config.toml
activation = "relu"
tie_embeddings = true
init = "uniform"
init_std_up = 0.0499
optimizer = "soap_variant"
grad_clip = 2.0
warmup_steps = 200
schedule = "wsd"
decay_shape = "pow"
seq_len = 256
Each number is 200 + 40 x the weight over its row's rms, rounded and kept within 0 to 999. Layers, rows and columns count from 0. The size before them is the row's rms in percent of the matrix's.

# layer 9 MLP up, 384x96, rms 0.352, rows 264-383, columns 48-95
103,166,194,279,278,214,222,213,128,151,177,149,188,162,183,203,164,189,189,115,214,231,215,241,139,179,170,182,244,218,171,193,202,247,213,179,103,125,225,223,138,137,164,198,164,239,220,143,189
108,120,212,201,209,192,182,280,230,149,123,220,174,261,122,186,203,246,232,198,188,221,193,196,288,145,257,187,199,160,184,212,177,224,209,203,229,224,179,240,218,199,211,177,166,199,191,173,243
089,206,208,224,174,187,221,174,150,240,151,208,204,112,178,262,284,259,216,236,237,247,209,171,217,193,184,283,253,216,134,213,171,186,163,292,209,174,222,205,172,219,185,171,177,187,205,176,132
103,213,210,243,212,98,230,160,146,170,205,189,203,201,233,237,201,152,223,203,218,272,207,210,175,218,201,194,214,214,172,206,203,167,208,277,301,212,228,191,299,193,99,158,165,161,189,201,288
103,241,161,235,261,153,229,252,235,220,227,147,199,152,165,169,214,175,234,191,214,160,131,223,209,189,202,174,166,184,206,177,173,258,204,138,191,155,267,162,206,211,256,124,232,188,259,158,139
120,151,167,203,176,222,181,233,217,228,174,240,202,194,156,176,272,159,196,175,228,224,198,202,110,173,245,155,173,203,207,266,148,185,146,279,221,211,175,164,272,171,148,207,250,201,201,146,215
108,207,184,286,237,269,216,241,213,243,197,210,193,190,176,248,199,186,173,222,212,138,157,246,119,162,160,194,250,236,183,201,165,235,173,202,202,231,166,196,192,191,216,188,197,229,183,186,93
120,197,249,287,169,244,248,189,175,187,207,193,192,268,160,199,268,178,280,170,155,236,183,145,146,183,211,266,161,167,208,285,221,165,186,198,238,188,223,180,145,125,179,244,214,177,119,208,185
098,212,221,274,221,210,173,266,140,237,230,191,204,218,157,160,209,236,216,233,217,224,195,225,207,226,227,187,209,167,189,223,124,173,200,192,212,190,183,215,208,162,185,198,204,176,287,160,251
104,285,243,187,200,215,210,176,178,223,236,180,230,156,151,113,223,181,183,206,174,260,186,172,215,96,225,255,294,208,192,185,263,195,186,279,230,236,195,163,246,191,159,179,130,98,191,186,186
096,216,160,195,246,204,155,164,123,244,199,168,232,154,194,239,190,221,176,254,208,158,224,230,210,149,182,242,191,249,290,178,176,189,203,206,194,254,224,173,225,136,195,167,171,235,216,89,182
104,164,145,213,207,271,195,209,127,168,114,231,191,205,211,184,186,232,260,232,170,147,199,226,187,287,207,271,216,257,181,221,200,212,223,215,159,239,178,177,207,230,229,162,166,171,191,187,123
104,223,204,280,176,181,258,241,213,149,165,226,208,143,179,230,218,195,188,220,170,292,185,169,196,217,180,164,198,218,230,246,176,260,225,220,168,238,134,234,147,214,208,171,214,216,144,100,152
118,125,235,137,195,183,195,207,200,229,210,170,250,217,174,129,202,212,200,218,195,136,146,174,140,250,149,224,179,159,230,140,171,172,225,203,255,161,149,154,231,207,177,245,191,235,218,148,223
088,222,129,176,139,199,218,180,160,188,168,151,141,235,169,205,225,267,172,230,199,168,184,128,227,212,227,220,223,219,180,176,195,252,205,124,150,135,251,261,258,201,217,281,121,234,187,148,197
098,228,242,204,159,209,241,178,162,182,212,153,151,220,213,150,202,211,198,214,255,195,164,235,173,235,265,130,148,180,115,220,180,189,158,210,219,209,150,189,146,167,167,159,184,194,100,261,125
099,213,161,198,239,248,222,184,192,88,263,230,200,174,193,201,239,192,193,212,191,166,241,205,223,177,168,226,262,187,169,197,200,249,118,225,164,184,236,192,245,223,155,177,199,124,240,233,220
106,207,122,166,202,171,180,198,190,160,242,207,151,167,154,160,282,91,169,220,225,222,165,138,242,272,219,161,171,154,214,158,217,164,231,273,262,254,221,263,235,236,205,159,192,221,250,182,185
117,222,279,257,193,180,201,370,208,167,155,193,212,159,200,188,186,221,197,213,211,139,159,194,152,231,175,194,196,220,168,179,187,158,237,163,172,196,132,177,167,148,208,206,248,214,100,162,172
085,190,249,228,165,177,255,305,168,190,235,210,113,170,173,152,199,183,233,239,235,214,183,225,225,251,155,140,167,176,162,227,214,132,199,146,136,215,171,227,157,214,262,212,229,181,169,189,172
097,138,194,189,208,241,130,248,237,249,147,178,214,243,191,176,137,230,104,285,209,223,207,268,152,219,133,222,184,236,255,193,219,164,163,258,209,212,197,179,265,147,236,180,154,236,168,196,244
113,169,213,169,180,266,221,253,129,113,251,153,173,249,218,216,145,205,155,134,204,228,206,144,233,207,214,145,263,180,150,258,255,296,156,216,182,187,232,165,263,193,196,167,211,133,220,130,230
104,191,222,195,200,164,169,247,236,227,281,167,240,186,172,188,341,209,165,150,217,141,164,191,174,263,171,249,173,167,184,219,190,195,235,246,197,242,252,192,230,225,217,187,213,175,223,101,137
102,264,185,233,228,214,193,131,166,188,243,199,280,190,206,221,246,193,125,184,192,159,145,183,196,204,234,211,110,240,130,233,183,124,276,154,213,191,232,212,155,190,201,253,223,143,119,197,174
087,177,198,278,224,210,144,208,238,228,176,252,164,217,160,227,166,166,144,182,248,186,157,249,167,136,241,185,210,215,187,194,200,202,224,198,202,238,202,154,326,177,214,275,206,172,167,169,119
090,176,263,158,271,238,140,182,223,221,256,158,180,194,192,164,258,128,245,247,279,236,205,110,193,205,244,193,209,170,188,244,230,166,189,210,198,252,196,194,239,202,217,214,183,159,255,273,198
093,152,209,198,258,262,215,192,174,198,230,218,191,163,191,124,216,211,194,235,184,211,171,182,230,230,258,131,178,200,253,169,173,139,268,195,266,162,174,260,237,202,227,160,88,191,166,212,206
115,189,213,186,183,208,216,193,202,231,205,157,240,247,139,114,281,192,260,130,159,191,251,236,188,235,192,208,263,158,161,235,229,202,226,168,261,194,195,174,148,152,241,124,219,195,179,154,217
099,240,163,224,263,171,157,254,160,191,148,143,264,232,207,268,212,227,203,168,198,177,142,129,177,262,185,245,153,119,199,188,288,263,222,165,202,196,197,161,144,235,195,221,167,171,155,170,189
113,216,238,235,184,224,212,200,138,190,170,165,146,181,130,198,183,200,190,177,213,211,229,110,181,182,214,191,280,152,206,216,146,235,121,206,297,191,239,144,266,230,204,219,192,197,192,188,229
099,165,202,150,171,220,161,186,229,187,136,305,221,214,231,162,268,234,147,118,248,256,150,177,202,178,163,215,147,220,237,256,105,253,261,183,222,198,214,209,151,212,135,136,234,161,229,181,221
100,206,120,252,194,196,211,196,164,176,247,222,252,231,280,205,161,221,196,162,268,184,188,176,234,244,179,212,221,256,202,99,177,192,266,176,207,261,136,298,212,175,227,203,220,181,216,127,160
113,209,162,281,226,223,258,196,222,180,200,122,174,142,157,181,146,161,198,221,166,191,211,185,217,254,224,117,211,243,214,193,154,255,198,187,142,222,204,197,145,182,223,205,232,168,195,228,132
099,258,213,207,198,265,268,227,183,199,157,220,269,186,188,191,327,276,202,169,197,163,193,137,262,201,190,226,146,262,164,235,183,184,201,179,273,113,237,176,145,218,221,194,269,195,302,163,229
117,223,241,220,121,166,240,187,254,221,218,230,205,187,134,167,281,184,256,164,226,164,215,119,148,275,214,151,216,173,144,212,160,186,148,243,201,213,217,223,241,224,204,226,203,223,169,191,276
092,212,220,189,185,207,207,205,199,199,175,207,182,192,125,219,164,191,197,231,183,286,299,130,199,153,229,143,212,230,211,236,242,170,193,153,235,140,164,177,157,128,237,255,88,167,111,207,236
100,159,200,220,164,261,189,218,225,217,248,251,172,206,196,227,163,184,149,92,229,172,196,182,246,137,254,226,184,170,179,195,277,172,113,292,238,231,141,190,215,175,186,196,173,213,265,217,237
102,197,183,195,138,150,175,224,146,174,185,224,186,277,130,220,211,230,216,221,232,171,174,250,213,206,162,124,183,122,220,201,202,240,256,252,162,217,226,310,250,226,158,167,161,180,187,158,226
095,230,129,221,232,231,266,192,182,211,176,192,162,187,182,201,251,170,149,215,230,168,189,204,176,215,202,139,162,242,199,151,214,213,190,228,226,191,105,138,186,193,274,178,268,198,196,149,244
106,157,206,173,189,195,264,143,262,215,204,191,190,173,250,218,215,162,167,174,202,316,245,217,183,226,177,219,216,235,194,222,176,144,224,225,199,224,144,234,259,163,194,221,209,304,183,224,227
110,232,201,269,136,206,170,223,203,199,176,228,191,212,200,196,214,166,128,213,208,235,156,133,153,152,241,243,214,181,123,121,219,204,269,204,195,268,231,208,247,187,212,242,277,166,203,139,148
101,174,179,144,254,148,170,269,213,290,168,238,236,273,220,170,180,216,178,203,230,165,196,220,191,208,251,232,152,199,194,205,170,178,163,234,199,221,117,195,214,203,198,136,203,268,124,213,186
094,194,237,233,254,245,166,163,187,192,191,125,203,219,194,209,215,204,271,228,199,225,178,156,195,158,214,153,168,251,197,204,242,237,223,171,298,188,207,200,201,178,221,235,212,181,134,221,174
108,233,149,188,182,313,201,253,251,186,226,218,194,270,150,140,137,243,197,199,201,145,195,204,200,175,113,246,222,236,183,112,163,167,180,183,198,204,191,165,217,190,252,217,188,229,210,143,189
098,177,200,213,202,281,254,251,237,195,182,257,123,172,184,275,204,172,183,237,218,233,148,189,190,250,195,168,174,199,194,188,194,156,216,216,157,118,153,223,204,192,166,176,279,209,234,245,202
121,210,243,239,223,249,220,229,140,190,187,217,228,114,197,161,231,237,130,225,201,226,209,169,176,263,182,160,231,192,170,227,164,266,242,205,188,264,193,177,165,204,165,239,240,171,214,158,183
108,164,170,228,211,200,226,270,176,171,142,238,186,165,219,240,171,193,176,215,199,224,145,153,259,229,193,152,195,146,228,214,185,232,256,270,217,115,238,211,252,229,237,275,220,216,213,124,161
101,139,218,299,245,194,229,172,189,132,212,219,200,218,156,238,193,249,271,194,168,203,179,204,189,239,210,204,137,125,205,222,135,205,239,182,231,142,211,234,206,235,113,147,266,162,208,184,209
106,139,189,223,170,192,150,202,227,157,169,235,186,152,202,179,252,192,214,142,223,176,160,179,183,142,245,220,166,107,212,177,215,219,232,191,196,272,189,150,238,200,163,209,158,203,228,221,229
101,248,253,134,206,250,226,209,169,148,196,107,208,189,177,178,260,239,191,206,205,156,208,212,250,127,208,268,215,208,188,172,192,180,204,228,194,213,171,176,183,181,205,130,178,173,115,248,113
106,195,154,206,189,248,176,224,107,197,198,129,226,132,164,188,300,214,233,203,168,210,162,157,191,176,167,277,203,205,248,175,193,237,314,202,220,180,144,297,232,222,223,246,203,223,212,265,125
102,203,167,289,165,254,219,230,217,168,184,174,198,342,221,227,162,280,112,125,185,242,210,164,210,158,171,209,214,255,231,220,261,247,217,214,213,188,240,207,213,198,217,235,169,195,178,184,222
102,197,164,238,223,201,239,225,113,167,135,264,170,262,170,194,211,155,178,165,244,283,155,200,258,180,187,191,203,150,259,164,169,256,250,214,150,220,262,206,243,271,251,170,187,199,215,212,194
098,191,206,215,133,185,251,304,164,210,216,190,117,223,142,185,168,251,171,249,228,254,192,126,195,196,156,113,207,154,270,241,208,201,200,243,169,184,214,235,232,160,207,251,141,154,217,201,145
105,232,140,227,218,235,200,258,258,261,262,227,211,156,148,254,220,178,189,198,203,236,201,237,259,137,219,279,255,207,238,205,189,294,202,248,200,165,172,251,178,184,191,133,162,133,191,142,184
026,194,186,266,214,190,175,195,160,248,179,108,198,199,141,235,219,208,240,222,203,164,136,97,190,271,188,202,260,176,102,246,243,239,256,186,230,136,227,237,254,204,123,214,248,181,204,203,234
100,197,212,241,296,177,225,189,191,207,234,201,202,191,198,227,259,192,171,235,233,217,197,205,130,210,176,74,210,184,160,153,185,221,146,119,168,208,193,206,301,155,229,264,229,173,201,206,148
113,251,145,295,235,204,204,195,166,197,171,277,159,199,205,190,217,165,214,145,164,261,235,183,242,259,248,186,170,229,167,182,203,226,284,240,165,186,208,257,220,204,173,174,217,182,214,228,220
100,212,189,224,204,148,254,248,223,243,190,149,264,211,114,205,251,116,222,170,177,243,201,173,185,177,233,257,127,257,87,240,246,145,188,220,210,216,242,164,163,186,151,217,190,259,235,143,200
021,185,220,248,206,216,231,196,144,212,198,175,225,255,123,250,267,196,240,201,220,230,177,260,183,268,208,222,112,142,165,210,275,118,268,234,245,178,116,270,193,178,172,207,189,152,187,246,179
117,159,221,235,181,265,194,176,201,177,191,149,179,195,235,182,255,181,290,213,214,288,168,226,179,206,126,229,162,189,234,196,192,244,283,94,236,205,148,217,229,198,233,209,229,208,188,250,147
118,242,189,268,192,129,249,191,193,151,161,233,186,184,190,127,162,184,164,217,225,262,193,222,187,243,169,189,137,220,190,155,150,300,221,216,259,142,173,186,153,205,236,139,227,246,158,196,183
093,156,120,204,225,233,281,225,228,230,206,190,197,205,167,197,260,236,216,187,222,254,255,154,179,201,260,182,200,194,103,136,127,131,252,242,155,205,140,218,233,197,265,134,239,146,156,157,140
093,150,156,197,187,228,112,205,213,225,240,175,224,176,208,174,234,170,243,203,274,194,209,169,186,199,212,217,190,178,247,228,117,207,230,272,181,149,155,182,206,196,189,110,175,189,152,236,267
031,141,197,180,216,226,255,198,108,221,187,154,195,153,112,209,174,179,143,191,243,217,208,211,286,326,201,206,173,192,186,287,210,182,192,179,163,171,187,298,233,235,192,214,177,195,149,147,178
106,191,98,188,220,188,105,247,171,195,146,254,171,158,190,231,195,145,213,219,229,261,187,229,111,156,187,183,195,213,200,214,111,197,228,185,181,200,271,205,209,265,196,161,219,283,292,230,209
099,159,167,183,178,195,219,138,144,213,173,142,168,180,241,211,193,173,191,249,256,245,159,140,180,196,227,197,151,236,170,309,111,207,203,266,268,238,188,183,196,221,219,223,224,193,266,234,200
092,157,197,187,183,142,179,195,153,200,229,152,256,203,202,167,179,180,217,288,165,208,174,177,248,240,233,230,230,235,232,244,158,96,226,188,232,160,200,229,225,209,192,135,144,182,178,187,214
097,284,158,215,191,196,195,184,239,145,228,199,206,119,179,218,211,162,215,96,250,194,164,210,171,167,175,206,236,171,211,189,204,209,197,195,199,139,249,168,155,208,222,216,252,154,239,172,235
035,217,200,205,205,209,194,202,208,202,175,187,232,235,206,161,225,201,163,100,301,193,243,204,231,269,205,186,152,117,164,191,272,268,217,238,185,235,206,224,290,162,201,164,210,197,197,160,201
095,212,179,280,271,229,223,203,181,167,192,116,156,244,228,254,171,175,274,215,258,201,179,224,259,187,206,205,154,146,177,323,252,184,184,232,212,272,158,215,196,235,174,129,277,219,182,155,187
108,230,118,153,158,207,182,137,222,183,211,102,273,256,164,184,197,162,219,254,191,191,226,244,203,251,180,244,218,211,186,161,153,154,259,226,190,155,222,259,172,129,159,188,173,123,185,256,208
100,177,226,190,144,230,238,177,150,221,187,262,241,204,192,198,227,181,204,248,249,197,162,230,228,242,281,172,183,202,136,144,225,216,274,236,196,175,161,256,197,251,148,266,194,164,201,109,157
104,129,223,236,222,191,214,234,239,174,282,109,192,210,144,204,163,183,203,187,190,173,207,168,230,180,187,189,184,144,166,205,224,237,193,162,163,193,161,235,167,179,158,123,236,228,115,205,206
096,184,210,198,180,160,189,247,240,234,166,184,236,144,212,181,138,197,176,209,290,185,206,235,231,261,292,187,205,187,178,162,191,192,197,191,219,138,191,188,174,213,231,195,113,133,118,107,191
083,263,195,290,227,285,159,171,189,199,204,194,136,282,157,266,177,241,171,138,197,232,152,157,199,145,262,201,285,242,231,212,194,220,140,165,194,248,159,240,151,217,173,164,181,219,220,237,148
094,207,204,301,292,187,202,254,197,159,168,187,180,195,208,168,128,190,170,166,230,185,141,212,174,201,254,238,123,182,201,164,182,210,210,157,161,198,241,168,171,207,203,238,183,189,193,218,202
119,148,268,238,196,228,278,161,200,228,210,224,160,226,188,180,187,207,166,183,243,267,117,165,255,171,192,218,238,158,208,114,223,165,186,200,182,153,219,215,162,175,160,166,204,186,204,279,160
085,209,147,282,181,240,276,225,164,162,148,228,187,240,239,167,218,140,178,239,186,235,184,217,128,221,209,219,185,162,220,250,228,161,182,185,198,207,139,191,163,262,159,208,226,141,225,268,243
100,219,217,226,165,191,208,210,224,179,188,222,251,158,160,74,185,138,256,188,189,189,182,202,292,167,241,196,219,176,232,194,169,224,206,153,199,241,180,93,194,158,160,151,271,211,131,251,209
105,123,174,202,210,185,188,163,175,200,280,181,171,238,206,192,257,153,188,222,272,207,148,227,252,205,194,228,286,123,217,154,227,197,143,232,207,226,262,278,219,219,159,136,245,234,258,194,203
106,168,249,202,260,193,154,154,164,161,300,190,176,193,182,194,220,191,226,202,271,169,183,152,164,159,188,223,167,186,197,198,259,187,115,197,258,173,140,218,253,176,176,140,221,212,250,238,294
095,216,211,236,175,177,211,185,309,196,151,212,227,210,193,281,179,207,151,162,256,211,126,240,173,216,246,150,144,228,182,262,208,228,137,228,218,246,178,228,169,219,221,189,216,193,211,180,166
099,159,225,233,207,185,154,201,105,218,191,205,280,207,166,188,228,170,168,167,149,144,213,142,227,237,153,210,158,246,133,180,161,233,210,242,244,196,152,270,171,272,228,236,185,194,229,163,228
127,188,255,242,155,212,153,205,236,270,248,161,142,208,170,153,191,164,272,177,238,214,188,240,213,197,263,187,185,161,164,217,194,255,176,229,189,165,170,181,174,193,122,145,231,124,179,131,170
100,251,213,138,203,172,133,243,180,202,174,192,209,181,218,200,144,99,190,212,244,166,244,224,207,168,234,194,117,207,231,270,182,144,216,200,170,189,190,251,266,190,154,137,253,166,144,161,226
108,184,202,194,198,222,182,139,192,151,177,203,226,181,178,167,185,158,255,169,151,267,127,155,224,188,216,176,188,173,195,274,247,229,243,188,231,292,138,217,202,179,329,195,280,137,212,192,178
103,214,238,189,201,197,156,227,192,168,281,220,186,211,180,133,260,195,150,234,221,219,167,188,168,151,178,220,211,228,145,132,226,153,265,175,230,226,235,209,177,181,187,282,236,185,199,187,255
093,218,239,195,180,252,177,179,199,192,154,142,256,134,144,220,239,153,186,121,198,223,178,277,154,222,258,217,198,163,168,155,204,244,268,152,259,141,241,236,167,185,212,246,245,223,228,194,259
097,183,182,227,288,183,231,239,229,223,186,260,209,104,139,172,217,224,212,150,183,234,225,210,195,132,272,208,172,180,223,225,182,176,202,235,198,125,208,198,284,218,115,180,182,159,243,205,166
023,190,233,241,230,205,171,198,208,204,121,225,233,179,149,163,198,148,189,187,233,215,127,231,192,254,185,184,223,209,200,185,288,198,246,256,167,217,176,234,246,152,146,210,160,172,143,215,188
091,237,145,290,147,203,207,179,210,155,182,203,198,194,213,203,200,189,287,199,184,190,174,264,175,183,227,141,220,216,215,218,233,207,179,223,205,193,141,253,145,195,155,182,183,150,224,230,122
093,165,262,258,160,208,206,214,229,189,200,200,201,204,198,160,215,206,162,233,161,138,229,176,150,205,186,218,254,237,177,245,130,180,268,199,234,320,158,235,220,226,192,236,154,166,131,192,222
116,171,221,180,156,232,194,252,205,208,187,295,252,174,224,143,183,216,157,256,192,240,154,101,189,160,186,252,148,237,186,191,210,175,229,233,191,154,181,230,209,241,209,189,192,190,163,174,270
106,143,184,276,153,224,186,248,246,171,187,241,180,186,222,256,134,169,239,221,277,183,158,223,174,231,198,160,211,188,208,205,71,246,169,205,226,206,208,219,157,209,226,140,206,232,243,105,214
103,166,185,280,181,163,215,240,230,173,259,171,205,143,188,186,184,203,194,219,142,223,175,179,287,194,203,240,180,137,241,258,227,274,134,284,156,173,210,182,219,105,247,192,137,148,259,156,220
108,145,229,181,274,184,175,228,195,218,48,130,207,278,170,180,180,218,182,205,212,215,157,213,201,145,268,257,185,167,166,194,156,230,165,210,184,169,206,114,126,156,172,255,147,246,193,223,249
104,214,189,187,201,166,190,245,254,191,212,229,215,163,198,190,165,121,222,199,259,196,150,168,152,225,220,224,184,189,263,147,141,208,177,202,235,112,155,103,207,201,136,157,181,158,200,148,202
099,164,187,225,208,192,220,161,180,232,202,222,219,212,223,204,176,213,197,178,188,158,101,129,286,235,269,230,159,205,190,157,271,188,186,139,225,231,193,159,228,188,169,190,133,286,190,171,155
089,145,154,230,205,206,228,178,224,203,250,171,206,138,155,201,131,153,161,201,214,222,165,202,214,222,194,194,179,169,235,178,163,122,181,234,236,93,180,152,178,222,263,154,148,107,187,248,175
100,135,172,227,218,204,331,123,150,109,187,227,213,187,194,158,219,212,147,248,199,189,201,225,269,164,262,168,204,142,174,207,236,251,249,158,221,229,184,209,175,186,186,221,208,163,155,174,149
123,228,140,231,249,211,146,212,119,157,186,134,214,198,180,250,164,108,204,230,245,234,208,217,251,239,133,168,222,174,243,208,195,248,220,208,118,226,186,212,202,161,198,219,163,210,197,214,154
095,106,195,180,170,223,177,181,188,214,207,254,186,251,141,217,189,257,156,216,196,205,163,260,213,226,244,183,185,211,192,161,303,261,212,253,174,244,187,217,151,216,264,238,208,229,223,181,250
082,160,241,205,126,230,211,151,229,208,129,131,275,163,209,256,228,141,229,256,275,289,181,201,218,216,161,278,197,189,202,162,189,156,192,90,242,218,200,145,141,198,174,215,158,179,148,221,207
109,162,163,158,162,194,158,176,249,157,158,200,213,228,158,176,192,156,221,138,175,228,161,208,200,230,218,191,240,189,168,234,335,246,162,155,197,233,245,138,261,139,299,227,205,168,220,237,209
115,178,189,177,268,221,216,159,194,233,149,181,247,237,172,88,247,178,205,163,185,181,244,229,171,249,205,190,235,197,221,135,237,205,243,263,163,215,248,208,187,183,231,128,232,102,198,130,198
107,190,188,145,217,201,243,214,202,159,168,237,169,208,141,190,238,138,223,193,230,274,111,135,247,211,193,186,230,196,260,206,235,214,177,263,230,188,194,198,150,211,218,160,134,190,170,244,244
092,139,239,179,221,224,266,174,240,214,216,207,248,178,232,159,238,157,187,132,203,235,192,204,234,185,210,170,243,98,175,173,169,218,146,200,195,186,146,143,154,181,202,201,92,195,134,190,282
111,182,199,192,279,208,231,246,186,196,176,201,257,184,124,233,244,262,146,149,120,145,220,140,254,243,234,190,200,211,179,211,189,197,169,211,220,104,191,176,199,202,235,181,183,276,210,177,173
096,116,217,207,170,231,192,200,193,227,114,226,255,235,239,253,206,217,118,194,263,187,178,224,194,197,301,271,174,188,218,169,146,199,176,226,230,159,185,180,244,181,231,210,115,207,163,118,176
034,158,213,213,200,174,210,198,167,190,181,127,212,167,124,220,149,183,209,258,274,195,152,172,189,192,212,249,204,196,148,207,232,124,81,211,238,146,193,186,265,175,185,189,197,203,137,167,209
101,152,199,194,258,243,176,214,157,193,188,200,223,171,201,182,277,146,244,194,207,205,245,198,200,239,240,223,261,183,182,212,255,211,188,234,204,177,146,259,193,163,197,171,146,250,213,193,169
094,131,220,184,201,242,171,224,220,202,135,168,197,186,228,202,186,207,153,189,236,174,156,176,181,174,246,196,200,223,178,208,234,219,95,138,223,270,285,159,147,206,223,152,141,147,253,130,128
102,150,212,240,160,177,198,163,261,148,238,205,248,205,206,197,242,128,153,187,198,109,207,207,285,233,225,208,200,143,196,237,205,181,238,226,181,194,178,168,226,222,241,240,188,204,186,182,162
035,196,242,201,215,197,227,215,188,202,185,205,205,155,185,166,217,215,174,164,371,236,88,114,196,246,186,131,234,192,202,244,182,205,190,129,167,185,209,239,251,191,164,207,249,170,143,189,175
117,198,108,207,162,186,194,176,144,192,227,216,182,122,176,247,234,124,193,187,215,286,189,219,193,188,211,284,192,240,153,217,213,205,250,263,175,240,254,168,146,250,187,172,173,200,222,152,250
092,101,233,151,204,241,211,263,270,215,221,239,173,185,187,168,190,228,233,261,178,237,213,252,186,253,194,191,193,205,204,232,155,154,270,270,200,240,163,230,219,168,236,187,213,219,151,214,215
094,135,160,230,232,243,133,157,238,219,177,192,247,197,217,214,215,183,141,138,219,167,206,197,181,137,268,185,199,244,182,208,206,217,239,179,237,168,183,144,182,181,224,213,119,179,198,109,178
083,139,216,254,232,183,131,179,194,233,144,269,198,172,188,146,173,252,283,156,237,141,169,248,267,166,150,210,233,219,166,257,219,196,275,150,178,208,157,212,165,205,214,208,164,211,228,134,237
104,170,184,175,173,142,184,213,111,184,208,222,234,202,224,193,184,175,217,210,223,223,202,194,208,181,259,146,149,138,233,262,153,145,178,197,223,232,244,244,276,227,221,255,216,205,228,194,310